Weights of a small transformer language model.
Architecture: LayerNorm before each block, rotary positions, biases, untied embeddings, attention and MLP in parallel.
Training: 434M tokens, 6618 steps.
Each number is 50 + 15 x the weight over its row's rms, rounded and kept within 0 to 99. Layers, rows and columns count from 0. The size before them is the row's rms in percent of the matrix's.

# up: layer 6 MLP up, 1152x320, rms 0.168, rows 358-400, columns 80-159
# down: layer 6 MLP down (transposed), 1152x320, rms 0.0917, rows 358-399, columns 80-159
up358 099:53 44 58 87 58 52 84 63 63 51 37 44 39 34 14 71 52 57 41 39 50 49 74 50 34 49 46 21 57 49 52 41 47 27 69 44 54 52 46 68 61 23 58 53 46 39 61 47 43 78 43 45 52 51 54 35 33 56 65 46 66 27 45 44 57 68 51 34 53 51 56 56 48 64 42 56 66 16 57 46
down358 102:29 51 53 31 54 54 08 26 30 53 44 49 52 80 76 46 32 54 55 50 40 54 37 69 71 59 59 74 47 51 51 51 39 76 53 45 67 91 51 31 41 69 55 47 68 34 47 51 38 25 50 53 45 49 33 70 57 59 53 69 54 76 44 80 51 52 31 47 64 72 58 42 48 59 65 58 48 42 44 73
up359 095:47 40 36 45 15 55 55 57 62 64 56 53 30 62 29 45 84 23 44 57 63 27 51 36 45 39 82 26 50 44 73 37 51 59 42 70 55 55 39 77 69 50 62 40 37 24 57 57 69 59 49 57 50 64 78 21 56 67 60 41 51 56 43 51 32 59 50 54 42 65 91 36 64 48 55 51 45 42 47 62
down359 091:32 63 58 49 55 40 48 37 12 17 50 65 65 33 63 44 48 59 39 48 36 60 38 54 42 82 37 66 65 80 27 66 47 66 58 45 48 53 46 48 75 25 72 42 73 53 36 52 52 36 34 76 74 47 29 60 29 34 58 53 48 66 60 65 74 24 62 45 41 70 25 47 55 62 74 48 37 65 78 59
up360 103:53 43 35 46 52 79 54 55 35 37 67 49 74 51 55 36 62 75 43 40 28 56 20 51 55 45 38 54 55 36 29 48 51 29 69 44 68 33 55 32 51 53 54 70 47 58 65 41 47 55 47 38 71 78 57 54 56 54 34 59 39 39 59 42 53 39 67 53 50 28 14 46 36 60 51 44 55 77 73 55
down360 109:61 77 57 46 52 36 65 27 67 44 47 54 64 27 48 37 50 73 38 41 23 48 32 75 57 48 49 58 42 30 46 76 46 55 39 39 46 56 36 43 56 33 33 70 48 71 52 24 50 36 25 43 45 45 46 53 52 45 76 55 47 54 47 35 26 57 69 47 45 54 67 62 55 63 60 24 39 45 61 69
up361 092:55 48 50 43 28 50 67 70 42 34 69 51 54 42 33 46 68 49 38 86 30 46 52 40 41 55 50 47 46 61 44 49 42 82 27 34 66 45 48 30 61 47 79 52 62 65 71 37 47 84 67 77 47 53 44 32 56 09 32 49 38 72 03 42 40 51 56 36 66 49 71 47 50 45 49 53 45 51 27 42
down361 096:49 64 63 41 43 35 66 57 70 48 44 47 43 59 42 80 55 56 55 37 69 71 62 37 41 38 50 44 36 59 24 67 55 35 34 56 48 46 54 51 26 40 40 25 47 50 47 67 39 46 20 57 42 60 50 79 42 82 53 42 38 43 70 41 27 37 22 39 43 36 42 21 51 65 35 60 46 57 39 59
up362 109:76 34 67 74 64 48 44 67 53 61 51 49 32 41 69 50 33 54 66 62 40 34 54 59 56 34 49 47 73 50 51 32 38 52 56 32 45 58 46 53 49 56 53 59 43 63 70 41 80 15 57 64 74 50 24 74 30 51 57 34 70 42 65 61 30 36 59 78 38 47 36 47 28 69 29 45 49 63 56 66
down362 106:70 51 52 45 59 64 26 69 55 65 41 50 30 38 52 53 43 47 39 58 43 30 36 55 11 48 51 57 65 49 34 50 59 57 63 42 40 55 57 40 68 28 54 57 33 34 78 57 31 63 66 42 54 51 48 48 49 35 41 63 31 44 51 62 59 51 31 45 44 56 36 39 48 45 48 70 55 45 51 37
up363 096:31 33 59 49 57 34 65 40 60 25 57 53 58 43 58 64 73 51 56 47 44 70 66 70 69 66 41 35 67 55 53 55 48 74 42 57 36 79 62 40 65 44 27 29 53 57 55 41 57 48 46 67 56 63 44 45 56 61 45 49 51 61 35 48 02 09 62 55 45 55 54 45 35 46 38 45 55 68 25 44
down363 095:45 36 12 63 61 60 54 49 50 57 21 77 53 76 20 61 59 45 57 46 32 53 53 38 59 41 42 59 57 32 44 48 67 32 77 77 58 48 31 81 33 52 81 58 48 39 50 61 60 39 86 42 07 56 60 46 56 76 23 40 94 54 64 48 59 62 54 50 25 39 44 46 54 34 99 62 50 29 60 57
up364 102:83 43 53 54 37 80 60 67 25 67 72 76 15 52 48 61 65 32 30 46 60 78 33 69 53 76 45 53 43 52 45 53 32 28 46 51 28 74 38 31 43 53 47 24 66 24 54 25 51 68 58 78 37 76 39 71 68 50 74 19 74 36 49 21 46 31 68 40 44 45 38 65 56 43 61 52 65 31 71 74
down364 098:48 41 49 47 59 29 52 50 64 40 44 21 52 57 80 30 56 84 77 31 45 38 67 54 35 46 64 49 54 36 82 19 36 41 35 43 48 49 61 60 48 58 51 76 46 68 65 50 42 41 35 31 41 35 82 38 29 40 27 44 38 37 46 82 53 54 26 63 55 48 61 42 32 46 40 52 58 64 68 45
up365 099:53 31 60 78 39 54 34 34 49 49 39 42 57 52 60 35 28 66 64 61 72 85 45 16 51 45 50 48 58 80 51 25 35 52 66 44 44 41 32 48 47 33 57 23 35 37 42 29 54 85 28 31 51 56 78 41 58 40 44 36 31 72 38 71 60 48 37 54 81 67 40 52 50 32 35 65 45 51 50 75
down365 094:54 69 58 40 52 42 37 43 33 58 55 80 61 64 56 37 61 47 54 51 43 50 73 27 48 57 51 53 51 32 75 53 30 78 62 61 56 42 59 47 64 52 63 45 79 70 36 13 92 31 56 44 53 76 42 65 61 53 38 41 60 29 52 52 58 48 71 57 35 48 60 64 34 66 48 44 35 65 37 40
up366 099:49 43 65 81 52 51 58 28 63 50 58 46 52 61 52 38 38 55 79 62 34 60 55 44 37 55 66 55 59 48 45 19 49 33 38 55 40 41 53 38 66 53 77 30 46 44 46 31 53 46 75 28 69 69 50 48 32 72 71 46 40 55 26 59 41 58 64 39 45 24 48 62 39 56 62 71 44 32 54 58
down366 102:33 81 44 38 14 60 51 37 39 61 57 56 77 30 29 60 50 52 37 31 41 40 49 53 48 33 49 67 51 45 33 38 46 57 80 58 76 41 40 36 54 52 15 26 51 44 34 34 39 49 69 51 54 56 51 58 57 47 48 74 66 62 31 41 52 56 82 42 62 58 13 40 40 48 60 63 61 40 56 47
up367 095:58 62 66 54 46 32 46 74 56 30 48 45 42 35 68 37 69 69 64 34 34 74 54 56 59 64 36 78 47 60 35 28 64 65 40 41 50 64 61 63 64 49 17 59 40 36 52 39 45 57 55 49 59 36 43 51 71 43 73 68 46 60 56 68 27 47 43 48 19 38 45 64 38 48 61 39 46 45 56 45
down367 098:56 15 50 35 47 25 52 33 44 87 55 51 41 48 59 31 35 72 73 28 68 54 46 54 48 35 48 52 58 32 28 51 41 41 57 56 31 59 44 45 37 60 36 36 55 59 62 40 72 36 60 35 50 40 72 34 36 59 54 81 62 40 25 44 48 68 37 67 53 66 71 37 57 50 39 52 79 36 55 49
up368 091:30 53 45 47 19 24 56 56 45 62 33 47 28 44 34 51 48 49 51 42 44 49 48 23 61 64 52 54 54 62 37 55 53 61 46 64 54 39 54 35 36 49 59 55 37 40 64 65 34 64 56 69 45 19 62 59 40 50 44 70 40 66 63 54 36 46 54 51 38 19 60 65 54 67 61 76 70 72 44 33
down368 092:73 34 31 48 50 61 47 29 28 37 40 76 51 51 30 54 39 40 56 50 65 58 38 65 53 53 63 50 54 49 37 82 50 63 83 23 51 30 50 40 50 27 58 45 42 54 47 57 52 50 33 44 67 99 54 50 49 50 81 42 57 53 39 72 73 45 32 55 73 69 56 46 26 34 63 30 28 24 45 53
up369 091:32 32 60 32 40 51 37 47 45 69 55 36 34 43 50 49 34 40 44 49 65 54 34 75 46 48 49 36 58 24 63 60 79 45 35 43 19 76 38 39 48 68 46 49 44 64 68 57 33 59 54 50 52 58 46 50 51 57 50 59 37 46 50 59 52 40 58 56 42 61 56 44 45 37 31 24 46 40 48 60
down369 091:48 63 27 64 44 38 70 69 46 40 63 47 57 70 45 72 69 72 68 52 45 42 39 38 51 48 56 63 41 58 41 54 16 91 68 68 89 41 41 68 54 36 51 50 49 28 35 56 48 56 49 36 57 40 42 49 37 65 52 48 52 56 54 60 70 62 55 60 58 46 56 52 60 38 58 49 69 73 38 32
up370 099:39 63 66 61 83 43 51 42 68 42 75 38 43 38 59 50 67 34 70 49 62 67 48 84 60 32 57 33 25 44 46 48 40 38 46 45 83 32 41 63 62 38 58 60 60 39 42 47 55 37 52 31 65 63 61 65 69 65 69 35 77 42 48 39 52 38 50 46 37 73 51 63 45 72 31 52 59 50 66 60
down370 106:42 54 42 56 27 81 56 64 34 55 39 44 69 54 46 87 43 55 60 36 40 44 36 60 41 54 52 70 43 50 46 56 54 49 63 66 49 64 09 29 51 32 63 49 53 73 57 46 42 70 51 57 51 70 65 53 33 26 54 21 67 61 52 58 61 63 46 50 54 34 64 28 56 31 72 07 34 61 61 38
up371 105:42 40 46 36 73 51 38 56 38 45 56 67 59 46 32 57 63 11 35 44 47 49 61 59 44 51 52 78 60 57 46 43 53 36 16 56 62 43 31 57 51 41 45 50 51 44 53 82 58 34 62 48 67 30 61 57 44 54 43 78 28 63 50 51 77 28 53 60 33 59 45 40 46 30 65 47 46 33 63 87
down371 097:68 32 61 41 01 43 44 56 69 58 16 55 71 67 55 55 41 62 57 39 82 64 66 67 43 29 39 30 53 26 41 57 49 88 69 27 51 57 55 54 33 63 56 38 43 42 86 29 52 50 64 23 36 72 58 52 22 64 63 25 76 51 40 33 36 42 48 53 54 68 52 47 56 56 43 21 52 59 49 15
up372 104:63 68 60 42 48 55 44 63 70 58 38 46 50 34 47 50 75 58 17 48 45 79 70 18 14 51 75 64 42 61 57 66 55 87 45 70 57 62 81 14 52 58 38 51 37 37 75 72 31 28 58 63 58 64 61 61 55 50 72 38 55 78 64 35 80 69 31 52 55 55 45 64 40 63 37 48 23 38 53 76
down372 099:41 45 40 76 58 35 70 40 27 37 55 47 45 60 56 43 49 63 63 34 52 32 59 56 63 54 26 33 59 60 35 29 58 39 46 56 62 35 11 52 46 35 49 56 42 50 45 28 41 63 16 53 31 31 57 55 33 25 50 76 54 25 49 77 15 53 51 49 49 50 48 37 70 37 50 41 69 72 48 44
up373 104:54 45 42 27 35 71 42 50 61 32 51 58 60 47 38 43 50 38 47 57 62 69 48 08 45 65 43 53 19 40 61 41 52 47 57 75 23 41 76 44 55 63 68 75 36 58 49 35 55 52 73 60 62 63 62 33 36 33 60 35 86 16 49 43 38 57 62 55 68 47 63 54 49 57 59 27 41 64 76 53
down373 105:39 49 47 69 45 20 60 63 36 36 39 53 59 35 74 65 71 62 59 81 66 16 55 53 40 36 38 70 56 27 44 32 77 43 47 24 69 55 49 44 21 54 52 41 60 49 27 52 62 41 40 67 52 84 29 12 53 71 55 29 41 50 30 62 45 57 14 37 40 60 44 58 55 34 26 54 31 59 48 49
up374 095:41 44 45 45 77 58 62 69 47 75 05 59 42 29 30 45 49 64 62 25 65 46 41 23 52 51 60 56 72 51 44 42 55 64 19 77 41 63 29 63 62 39 54 45 80 45 48 48 37 42 68 18 34 53 65 50 62 63 33 62 56 42 70 29 64 63 78 34 55 43 54 63 30 64 15 58 34 16 24 61
down374 093:55 71 58 56 13 48 49 63 40 10 49 71 54 54 63 55 45 44 38 44 55 39 32 62 59 49 53 33 54 25 47 40 41 45 60 47 59 36 59 39 34 56 32 50 59 52 38 70 49 58 23 84 58 19 20 36 52 48 56 53 51 86 50 83 59 55 43 44 54 40 56 45 73 49 79 74 57 84 56 65
up375 099:32 36 34 31 47 85 46 55 62 53 76 36 65 32 41 60 45 54 44 48 44 30 64 66 62 59 40 64 79 35 51 54 49 29 44 32 53 38 47 62 70 51 28 52 63 55 47 22 68 62 52 59 99 53 40 45 54 60 38 35 10 34 56 51 34 66 23 61 59 59 56 66 43 63 50 54 71 60 67 45
down375 097:51 52 51 27 47 71 42 34 82 40 55 72 64 45 53 11 54 48 43 38 50 55 33 79 49 38 15 35 59 45 44 33 29 53 36 62 65 72 54 42 31 42 68 41 43 40 73 80 62 41 65 48 52 60 55 75 35 48 41 60 61 25 63 60 45 45 15 41 48 36 30 66 58 70 67 60 23 31 65 54
up376 096:27 48 57 48 42 21 91 58 54 46 46 64 53 37 49 44 37 56 48 63 77 57 36 51 54 34 41 56 28 25 51 56 59 52 53 69 44 59 58 23 24 54 38 48 42 28 23 55 41 57 58 56 45 42 05 66 46 43 52 54 59 58 46 52 51 49 58 62 69 56 63 87 42 54 54 41 35 18 44 68
down376 094:49 52 88 42 54 46 24 46 36 65 51 32 67 60 60 42 43 57 49 51 18 37 76 63 58 69 46 47 47 55 73 42 56 65 24 39 58 53 58 48 62 55 38 34 49 76 69 34 43 45 18 78 33 50 71 61 23 38 68 56 25 43 74 13 19 40 40 57 32 56 58 47 47 51 17 50 51 47 29 36
up377 100:54 63 60 40 41 74 59 35 47 63 48 58 55 32 62 63 66 56 70 63 36 34 43 61 55 64 47 49 47 43 06 47 18 43 56 45 69 54 64 50 56 55 40 37 53 73 54 56 52 64 72 32 76 27 37 42 57 45 45 50 58 61 46 33 56 62 63 61 54 54 54 71 56 68 81 15 63 46 72 55
down377 099:37 48 34 52 55 82 57 46 40 46 21 73 70 49 31 53 50 41 84 38 71 70 71 36 55 61 46 14 39 59 86 52 65 65 70 44 29 56 56 54 45 64 64 48 25 26 45 27 49 40 25 36 47 54 48 68 39 43 37 52 58 48 43 83 71 42 36 61 34 57 46 42 45 29 47 49 25 50 54 56
up378 107:53 56 49 39 62 41 59 53 50 50 35 42 36 67 61 57 28 58 81 53 63 12 47 33 59 24 31 50 76 80 40 63 38 56 60 49 37 41 58 67 76 74 43 59 56 78 66 32 39 50 50 32 22 75 42 51 32 64 59 70 63 46 39 72 56 48 37 36 57 21 43 52 77 35 78 30 36 57 72 63
down378 104:48 61 36 45 55 63 12 56 28 42 73 57 44 25 29 73 60 33 64 49 40 67 59 62 47 33 54 65 32 48 54 32 63 46 29 32 41 86 21 58 50 52 77 61 58 31 46 78 63 66 55 52 57 39 50 63 41 50 15 42 65 59 40 55 52 51 49 53 43 70 48 62 60 54 39 77 50 27 78 13
up379 103:63 44 52 54 63 54 33 58 60 67 66 51 26 50 82 13 46 52 51 38 33 55 47 62 62 35 79 56 35 32 49 65 51 61 40 20 56 28 69 56 49 58 28 67 37 48 40 36 47 52 19 61 45 59 71 57 38 37 82 33 21 50 75 38 48 49 58 39 70 53 56 66 46 40 36 65 71 41 34 66
down379 099:28 22 57 42 24 40 63 29 57 43 49 36 67 67 35 93 35 38 73 58 74 39 55 32 32 35 51 30 69 63 47 57 48 59 46 75 38 64 18 59 46 68 76 46 57 60 21 50 30 69 67 77 66 41 58 60 65 57 37 66 58 30 41 42 42 24 35 27 22 67 54 29 67 67 36 51 40 63 80 25
up380 101:32 24 53 32 64 63 39 25 73 39 39 66 40 58 58 33 44 41 53 42 30 36 45 56 78 48 61 37 36 48 66 53 56 55 35 67 31 48 75 45 25 61 06 38 51 84 56 71 23 99 39 58 52 42 22 52 63 62 63 72 51 57 53 33 52 26 50 60 30 50 52 53 52 38 16 68 00 22 28 32
down380 092:72 81 52 57 32 45 48 43 47 51 79 46 58 40 46 46 60 64 42 58 61 63 48 25 42 29 61 66 57 39 40 49 34 39 55 13 69 58 20 49 63 40 71 56 19 27 31 31 67 05 70 25 43 65 65 61 40 50 44 50 39 42 47 49 64 61 51 32 66 60 72 66 41 53 64 42 88 68 91 66
up381 106:17 34 63 66 44 61 52 69 36 38 63 45 49 37 30 57 50 69 50 54 26 47 30 63 34 62 17 46 45 52 54 58 06 62 52 44 75 49 61 54 76 34 65 33 42 91 27 30 41 61 52 52 38 60 55 66 56 52 48 34 58 59 24 58 45 55 31 53 60 68 39 49 43 38 65 51 73 36 43 42
down381 110:67 45 53 48 71 12 51 39 65 64 49 66 60 47 52 31 54 18 56 38 55 69 56 32 29 53 56 76 79 58 51 42 43 34 60 53 51 61 34 85 62 56 34 54 52 29 44 63 66 41 71 77 49 53 63 54 30 55 55 57 68 41 47 33 43 38 51 20 72 47 47 54 54 50 54 38 15 66 26 62
up382 098:44 25 55 42 48 41 62 50 65 65 56 80 45 56 53 58 20 50 39 45 70 70 24 62 69 44 41 39 59 12 64 31 63 42 58 47 72 54 58 55 61 43 56 58 47 66 58 76 64 52 62 44 62 54 59 53 57 33 62 20 42 22 66 35 42 82 61 29 35 26 40 47 72 37 64 49 47 31 33 65
down382 091:67 67 34 42 55 54 45 38 43 32 23 16 76 41 50 28 66 12 40 47 40 35 88 38 37 60 43 59 49 55 36 52 41 58 56 46 24 67 40 56 38 48 43 35 61 48 34 33 35 38 39 71 43 66 26 65 69 64 47 53 56 66 31 74 63 02 23 73 73 93 55 61 23 57 34 30 52 64 59 50
up383 106:27 60 47 61 56 55 50 53 44 31 52 53 49 74 55 79 46 33 60 63 65 87 52 54 55 78 50 70 42 73 43 41 61 65 60 47 44 58 32 58 80 52 58 63 28 26 58 65 50 40 23 59 64 43 27 43 80 58 53 42 65 68 37 52 52 63 64 66 65 62 59 50 09 46 46 23 52 33 31 39
down383 106:68 47 80 57 55 62 46 42 31 24 41 56 45 52 35 42 85 42 59 69 61 29 69 63 58 55 38 51 67 23 46 64 44 50 38 52 74 34 47 58 63 74 45 53 60 35 41 28 17 64 47 43 35 25 70 63 56 44 82 47 52 53 76 36 83 61 46 68 39 14 63 53 75 62 65 55 45 44 21 61
up384 102:72 55 77 47 52 69 63 42 26 23 71 50 53 64 43 36 63 32 37 37 23 36 63 49 62 45 46 65 54 39 52 67 44 44 53 61 47 61 51 23 60 43 37 55 51 56 68 50 30 60 51 53 64 32 48 56 18 76 47 43 50 66 72 50 40 40 39 48 51 23 40 63 42 41 42 57 86 42 54 51
down384 109:19 36 32 50 38 33 75 63 70 51 60 56 64 45 28 44 29 80 45 47 75 63 47 47 53 45 57 50 56 69 63 28 78 30 37 15 55 44 42 70 36 46 52 27 60 40 42 47 60 79 26 53 63 85 57 51 28 53 48 49 42 45 22 62 70 47 30 38 70 60 36 31 79 29 30 31 33 51 48 30
up385 109:61 53 68 28 39 43 55 72 61 54 75 38 24 55 24 79 38 24 61 42 56 59 73 52 64 56 71 49 73 59 50 80 46 63 47 39 44 71 49 61 61 55 61 46 40 40 42 39 37 31 66 31 13 36 85 56 51 25 65 39 70 46 44 55 70 66 57 51 76 67 60 45 47 64 39 41 37 51 31 53
down385 113:69 70 81 35 54 58 68 84 43 71 55 47 14 59 29 32 69 34 43 62 27 65 64 36 65 39 65 39 67 69 68 75 53 48 57 49 66 36 38 58 48 29 33 34 78 17 55 54 38 57 51 63 35 57 54 40 55 37 57 61 25 50 29 61 48 45 51 58 39 36 33 23 85 41 41 68 52 56 60 64
up386 090:62 52 59 99 62 85 31 39 42 49 33 38 67 37 42 30 52 59 37 56 52 56 48 47 41 53 73 63 41 58 76 57 53 34 53 79 26 66 40 45 77 77 38 53 40 48 73 33 55 59 37 60 51 56 75 39 61 49 47 19 48 38 51 50 55 36 31 60 79 58 44 57 25 58 30 27 40 89 62 42
down386 095:71 57 52 24 51 41 58 58 69 38 68 71 43 54 39 33 62 34 19 73 39 63 42 48 70 58 44 29 70 60 55 46 65 73 71 43 47 57 79 47 49 56 62 45 52 47 39 44 26 68 41 40 52 46 40 58 81 34 59 51 59 67 46 59 43 72 57 64 45 56 23 28 55 89 52 59 50 30 33 41
up387 103:24 66 58 33 43 24 45 53 44 42 52 86 41 49 48 52 52 41 60 52 30 36 69 34 59 68 23 55 85 44 63 36 66 49 51 73 47 81 49 28 57 54 52 36 66 33 52 65 33 57 63 36 37 60 63 34 56 68 54 49 43 47 35 28 65 45 69 57 20 41 70 63 34 61 18 42 79 60 47 59
down387 099:56 41 55 70 38 53 41 69 62 42 63 39 60 45 49 50 57 41 21 50 82 69 53 67 32 33 77 55 27 44 22 53 15 48 34 24 42 15 53 65 39 53 41 62 49 57 47 46 60 46 49 55 58 57 40 58 66 59 50 44 62 49 78 48 41 58 30 32 74 36 44 40 42 43 50 62 09 51 65 48
up388 099:51 70 74 68 44 34 59 55 66 42 65 66 40 58 21 63 40 43 21 42 48 49 33 44 35 26 57 50 40 72 29 39 65 46 35 41 53 56 37 38 74 60 54 82 51 51 29 43 46 60 69 38 44 27 51 49 67 38 67 45 45 43 67 66 59 39 46 66 52 62 36 60 62 55 48 61 37 43 72 56
down388 096:60 59 62 60 34 78 39 24 50 41 22 57 52 49 62 23 64 51 61 54 37 43 65 33 66 82 61 40 42 25 42 62 48 87 46 50 63 54 43 56 55 20 31 39 37 60 72 55 31 50 43 59 45 64 40 23 29 77 42 53 47 58 44 38 46 50 60 50 56 49 72 40 70 49 93 49 58 80 68 51
up389 098:44 52 54 39 35 49 77 30 70 33 33 55 44 71 30 58 28 34 47 38 35 43 30 55 58 58 26 52 32 77 40 60 11 59 39 40 27 07 68 28 39 42 57 79 86 69 63 41 61 45 64 67 35 50 64 63 51 39 68 42 30 44 36 66 05 11 40 14 58 51 60 69 45 41 63 66 56 60 69 52
down389 105:37 90 31 31 47 48 34 64 41 52 62 63 53 44 26 31 58 70 44 42 40 49 63 51 77 59 65 36 59 29 49 44 43 61 62 51 30 31 32 90 66 57 64 44 59 38 61 83 33 50 50 58 56 52 28 75 51 55 75 60 29 38 69 58 56 68 55 41 54 40 34 59 50 70 27 31 47 56 81 55
up390 103:66 38 53 55 48 30 50 71 53 68 66 52 44 38 61 46 54 42 26 44 48 25 90 42 32 70 41 59 71 40 52 43 53 36 29 59 55 44 41 43 55 63 32 46 41 41 47 54 55 42 33 48 60 62 47 51 43 52 63 56 62 56 60 39 46 79 62 53 62 99 65 65 50 46 52 66 59 37 65 56
down390 098:37 54 24 64 59 72 60 49 49 46 49 30 50 35 50 75 34 62 43 60 59 53 29 40 52 30 60 47 46 51 35 40 52 60 25 58 27 44 76 66 41 50 60 70 43 38 58 51 63 51 57 59 43 22 59 43 50 61 24 27 40 51 46 54 56 32 54 63 56 44 61 35 49 16 42 60 54 79 42 35
up391 101:35 66 59 72 46 33 60 23 66 65 31 42 77 29 37 46 71 62 58 74 35 55 28 44 30 41 29 40 44 83 56 31 57 39 57 56 67 73 53 31 80 35 77 62 52 40 54 71 47 62 64 40 36 40 49 58 49 69 43 42 53 62 00 69 40 50 51 71 43 55 49 41 36 50 63 42 60 67 54 38
down391 100:47 42 65 14 61 50 61 58 52 52 65 68 22 67 57 52 40 32 06 42 39 31 59 50 57 47 63 48 70 51 37 69 53 52 29 52 63 42 40 58 42 51 45 24 60 62 25 55 64 41 49 44 62 68 56 37 50 27 69 40 42 44 84 61 50 39 49 37 40 37 64 44 56 61 48 45 51 45 28 59
up392 099:22 67 40 51 44 26 72 55 55 49 81 28 89 49 36 27 39 55 59 02 38 60 67 55 73 69 56 42 69 54 51 65 70 66 48 31 36 60 38 49 90 52 50 26 50 51 40 26 65 43 74 77 39 29 50 43 43 44 45 59 33 64 52 58 62 50 37 56 44 42 37 58 53 46 65 30 53 30 74 44
down392 099:74 18 32 39 42 58 75 82 63 69 27 73 27 51 44 31 43 48 56 75 52 52 61 67 36 56 52 43 66 45 39 55 40 26 54 61 38 35 42 48 09 54 53 43 54 41 71 60 66 30 42 80 60 55 67 41 37 57 17 45 52 67 41 54 47 65 52 46 50 27 41 53 41 53 53 59 54 10 30 62
up393 092:60 48 32 40 61 58 49 41 54 16 62 60 22 58 50 56 36 39 61 34 43 71 45 52 51 42 31 43 41 39 53 57 39 30 43 38 42 12 57 51 54 36 58 68 53 51 43 62 54 39 92 40 56 75 62 40 41 64 43 51 55 59 33 37 32 63 54 69 21 26 32 80 81 54 66 49 53 62 41 51
down393 094:32 75 56 44 29 54 54 51 47 48 54 55 57 70 59 34 48 67 35 95 41 39 43 62 59 39 40 56 61 46 52 53 40 63 51 32 42 67 67 67 28 54 43 76 55 53 58 71 54 69 39 52 46 23 15 54 53 27 61 45 41 58 58 72 70 57 50 50 47 36 79 35 16 59 44 56 58 72 67 60
up394 105:64 54 70 33 36 63 38 59 55 54 30 85 46 41 32 53 21 55 70 83 64 49 56 69 73 43 41 63 63 38 49 22 69 48 77 71 52 58 56 60 63 77 37 35 36 47 36 72 40 34 60 37 57 53 41 49 65 51 32 49 47 74 54 45 72 48 65 31 60 66 25 39 59 56 57 37 44 52 51 68
down394 112:05 36 64 51 60 76 49 44 50 59 39 30 69 50 32 59 60 39 13 31 43 37 60 70 68 77 58 43 55 69 41 33 37 41 54 95 60 51 48 73 43 28 48 43 52 37 78 24 62 46 77 52 49 58 71 54 36 46 76 45 51 36 47 48 23 40 58 32 23 63 42 75 61 49 40 54 37 73 56 41
up395 100:74 34 47 99 44 36 74 30 48 35 32 49 53 50 60 50 74 28 45 48 42 94 69 57 56 58 27 38 55 63 59 24 54 51 50 45 16 38 59 75 53 53 74 48 36 56 34 45 32 58 45 51 77 55 19 37 63 38 55 07 67 48 50 50 57 58 12 73 68 68 65 47 54 37 61 49 54 39 65 50
down395 098:54 55 56 38 58 64 48 68 40 69 52 71 40 58 50 35 23 36 54 66 30 59 37 61 49 46 43 60 25 40 40 85 38 74 70 46 90 42 62 40 61 56 46 43 62 62 43 50 67 64 52 56 24 59 91 65 43 42 25 75 40 47 50 75 46 40 55 43 53 31 46 29 47 52 43 51 26 70 52 33
up396 096:34 41 26 56 49 55 43 58 49 53 57 64 50 51 46 60 38 32 33 49 38 41 46 66 64 42 41 64 52 41 33 48 19 58 47 48 72 69 49 50 52 49 36 55 56 44 49 48 47 74 45 44 44 42 60 52 70 64 66 50 38 73 49 47 63 06 31 49 49 63 41 41 55 53 24 41 53 54 17 57
down396 106:48 27 84 59 47 51 54 34 45 47 71 35 20 34 52 55 82 54 41 56 47 66 63 48 47 52 77 87 40 72 69 51 41 55 73 42 45 35 78 65 36 54 86 29 51 36 29 65 28 43 49 56 61 48 83 55 46 29 37 59 46 32 53 46 36 98 36 47 41 54 44 50 38 48 55 56 43 57 73 51
up397 101:58 14 60 59 59 53 46 33 39 49 63 50 41 62 75 64 51 87 56 66 60 70 66 66 58 33 68 38 34 34 37 69 24 29 42 69 53 76 51 19 25 45 54 44 53 38 36 33 56 44 67 17 24 58 77 20 54 55 26 49 71 46 70 55 81 52 73 50 54 65 72 45 41 59 55 36 58 07 30 52
down397 102:55 57 65 59 09 53 46 65 45 57 52 61 69 29 28 55 53 29 50 62 66 58 50 77 46 45 29 48 63 65 66 52 51 54 53 34 27 57 49 50 58 50 51 54 27 51 48 36 35 44 53 83 61 71 48 57 69 47 67 85 75 45 44 74 44 55 40 80 58 45 10 57 48 61 53 32 35 73 51 45
up398 101:72 32 45 61 67 55 36 42 52 58 42 29 56 49 67 53 42 68 52 61 35 53 78 31 67 36 53 60 53 27 54 18 47 46 86 34 38 34 24 17 74 57 47 46 43 45 34 49 62 78 43 40 41 63 60 68 45 52 41 48 55 27 73 76 43 52 27 17 55 55 45 23 85 51 50 65 51 42 35 50
down398 101:38 66 70 38 37 28 49 30 39 37 72 72 36 63 20 37 34 34 70 65 35 31 34 43 28 36 74 58 47 76 00 45 48 48 30 60 35 48 53 55 36 42 34 55 40 49 50 51 47 51 58 56 32 54 54 65 64 48 42 08 36 66 37 55 45 56 66 52 69 71 35 67 34 50 63 64 63 57 58 68
up399 094:58 35 57 52 76 70 38 48 33 48 61 73 54 23 54 65 27 59 50 34 60 74 61 54 39 60 49 48 67 01 37 59 25 18 37 55 31 41 53 44 42 52 57 49 52 61 33 50 66 29 55 40 69 48 56 35 48 67 48 70 33 26 82 69 47 23 58 63 73 27 54 50 35 60 50 51 38 70 49 53
down399 095:49 29 18 41 58 24 68 50 56 80 29 71 46 47 38 57 46 68 46 47 54 71 20 29 30 56 64 47 37 69 68 31 82 48 63 39 34 60 49 48 60 33 50 71 63 60 60 62 67 45 37 43 29 41 42 47 53 48 57 54 38 84 21 46 45 35 29 64 83 55 37 47 45 55 63 51 24 55 32 57
up400 094:54 54 53 20 25 56 44 64 24 63 44 61 35 48 45 56 33 38 38 72 49 55 49 43 61 86 58 28 51 43 41 51 82 62 67 63 49 49 11 59 47 43 21 37 41 29 39 36 94 66 20 65 33 46 71 53 70 32 72 80 37 71 64 71 56 70 64 34 37 38 48 39 55 45 14 73 47 54 59 51